Weights of a small transformer language model: 12 heads of 32 (6 for keys and values).
Each number is 200 + 30 x the weight over its row's rms, rounded and kept within 0 to 999. Layers, rows and columns count from 0. The size before them is the row's rms in percent of the matrix's.

# layer 9 MLP down, 384x3072, rms 0.067, rows 57-85, columns 960-1007
099,239,156,194,147,200,154,181,193,213,199,198,211,250,235,160,250,162,178,217,169,268,230,194,214,174,201,189,151,210,220,215,199,218,177,255,177,207,146,158,166,156,168,158,194,183,217,156,186
100,248,185,169,191,179,217,170,192,199,212,258,236,160,197,186,127,219,228,190,201,182,230,230,195,219,203,120,190,156,217,152,274,199,171,206,154,195,177,217,173,207,197,173,216,202,178,119,170
103,221,201,201,158,176,158,156,206,287,221,230,156,185,214,160,175,180,187,190,168,208,236,194,155,210,162,135,232,202,249,179,238,175,199,201,120,161,146,124,192,203,183,123,199,171,224,137,154
099,138,196,192,222,192,225,198,237,179,138,194,162,192,222,177,217,185,147,224,157,167,180,113,180,234,215,163,235,247,173,189,250,180,236,164,203,192,188,219,175,171,270,234,248,180,127,183,178
102,237,184,196,200,237,175,184,235,289,198,195,226,178,211,211,215,259,199,226,203,181,165,176,239,211,163,170,192,210,191,238,213,201,180,194,210,207,239,193,185,205,153,229,203,202,191,208,207
099,170,181,190,194,208,193,190,183,177,214,186,227,216,178,183,205,181,190,197,231,225,217,204,196,228,158,185,147,226,159,156,218,204,166,165,184,217,192,225,227,224,160,228,223,201,235,180,227
098,200,246,238,164,229,247,195,173,236,191,146,187,247,166,244,242,184,148,168,179,204,195,206,259,209,154,170,136,203,183,194,175,190,196,156,182,173,207,168,259,144,159,143,226,166,174,157,222
099,182,186,231,148,204,182,218,163,197,208,188,186,202,225,218,204,230,187,208,191,166,218,166,203,186,178,203,185,201,190,172,223,159,184,179,214,203,140,219,190,210,203,166,191,199,169,198,258
099,183,210,179,252,173,183,182,261,227,180,209,173,161,253,207,226,219,180,178,217,228,194,233,245,206,206,184,191,185,186,193,228,162,216,192,258,244,155,254,207,155,160,143,177,143,164,248,192
103,204,172,203,222,223,183,209,226,235,183,211,171,207,183,217,192,218,235,174,182,293,175,189,201,209,195,159,208,226,236,158,225,230,169,213,135,177,195,162,246,138,143,175,207,196,174,194,186
103,218,204,172,168,227,163,163,190,215,235,186,212,191,188,217,179,193,185,192,225,167,199,189,175,186,205,132,219,237,255,211,205,177,179,232,238,179,163,206,205,250,217,175,183,150,192,268,202
099,177,188,246,214,213,199,159,174,198,179,184,241,230,195,153,210,225,224,174,280,183,198,262,184,185,207,208,206,138,267,232,187,144,200,228,208,246,177,211,182,189,180,185,215,241,188,142,139
104,222,251,173,170,188,221,171,232,226,193,208,189,218,150,239,154,209,196,222,157,106,191,233,193,122,200,203,242,201,241,183,201,253,171,199,225,199,225,201,262,234,204,196,177,184,231,187,185
101,210,218,171,136,242,207,242,241,242,152,196,168,183,132,215,171,218,239,203,187,201,223,190,155,207,142,180,218,206,160,258,237,193,197,239,231,220,207,182,201,197,183,224,273,182,209,244,220
095,224,141,181,262,204,220,184,165,220,192,213,144,212,176,231,211,243,221,211,210,185,219,171,174,213,174,203,236,177,162,190,209,168,269,180,185,204,219,190,201,147,248,180,218,224,159,243,240
099,182,186,209,169,194,189,142,225,164,163,195,220,147,221,191,226,236,195,228,214,155,185,188,226,199,261,203,219,242,227,187,192,198,187,225,243,208,196,135,231,247,219,245,216,150,210,210,252
099,181,156,220,227,219,185,210,238,260,237,210,213,180,125,214,225,164,240,216,213,158,202,178,180,185,188,174,194,215,197,132,254,204,168,214,131,203,223,194,183,205,198,232,204,210,161,199,226
100,140,179,160,183,203,191,174,227,231,178,229,134,197,228,204,236,220,220,148,168,210,251,187,203,198,217,217,205,163,250,224,280,202,237,233,190,202,194,195,201,173,251,223,188,209,239,162,178
103,190,183,197,224,179,213,194,210,271,213,189,203,140,195,190,193,178,212,226,155,168,167,180,207,238,194,238,228,194,208,206,237,162,245,188,178,241,158,192,228,228,254,266,235,179,206,223,209
099,220,228,168,217,221,159,129,184,204,232,182,193,198,222,209,206,216,210,161,217,222,263,216,215,183,221,220,207,199,201,236,194,222,229,232,236,270,219,178,153,223,164,157,200,232,193,168,183
101,141,240,238,211,199,207,102,161,160,164,130,202,224,210,181,119,163,206,190,186,159,192,197,204,217,258,137,195,102,148,203,204,207,224,235,196,184,257,210,139,185,206,215,206,242,229,152,176
097,243,198,203,217,203,221,182,241,154,175,232,138,214,212,226,266,202,176,184,202,237,196,195,169,211,216,218,204,136,177,212,233,166,148,226,168,173,209,187,154,208,226,203,206,189,205,242,176
102,186,201,213,130,198,227,183,181,179,210,194,138,240,154,270,172,196,229,212,233,146,210,203,171,224,215,206,221,205,185,218,196,218,193,149,228,192,139,202,212,233,200,237,199,225,203,151,157
100,150,213,211,199,176,199,197,214,152,189,233,238,194,197,190,158,181,191,240,189,240,165,211,229,252,221,163,220,223,210,134,190,217,237,295,174,242,160,137,161,203,240,181,210,158,188,192,222
100,176,217,135,184,182,184,203,211,225,167,185,161,218,202,241,219,175,198,175,254,188,261,211,205,169,205,222,258,240,223,222,196,220,194,195,203,144,191,168,261,240,195,204,260,210,163,146,263
103,202,237,193,210,124,205,214,215,254,199,194,199,220,193,229,200,163,171,173,176,249,228,172,189,182,220,182,219,203,218,156,271,214,186,174,179,236,197,183,156,223,174,256,183,206,255,182,177
101,179,125,196,201,204,238,167,230,219,252,201,165,220,195,187,210,200,226,197,202,203,197,189,216,185,143,212,187,163,211,191,188,202,209,199,232,271,195,164,208,199,176,220,200,177,145,215,223
103,200,179,184,198,222,255,199,176,184,194,195,214,184,145,171,175,182,177,210,175,258,183,161,171,212,174,209,212,182,264,192,153,198,219,218,193,152,192,218,221,160,177,280,202,207,234,269,222
098,223,211,243,230,201,198,217,196,201,194,142,182,195,237,217,230,203,237,198,190,190,233,173,255,182,227,166,179,233,176,197,226,168,186,169,193,179,226,149,185,212,170,155,162,147,165,228,239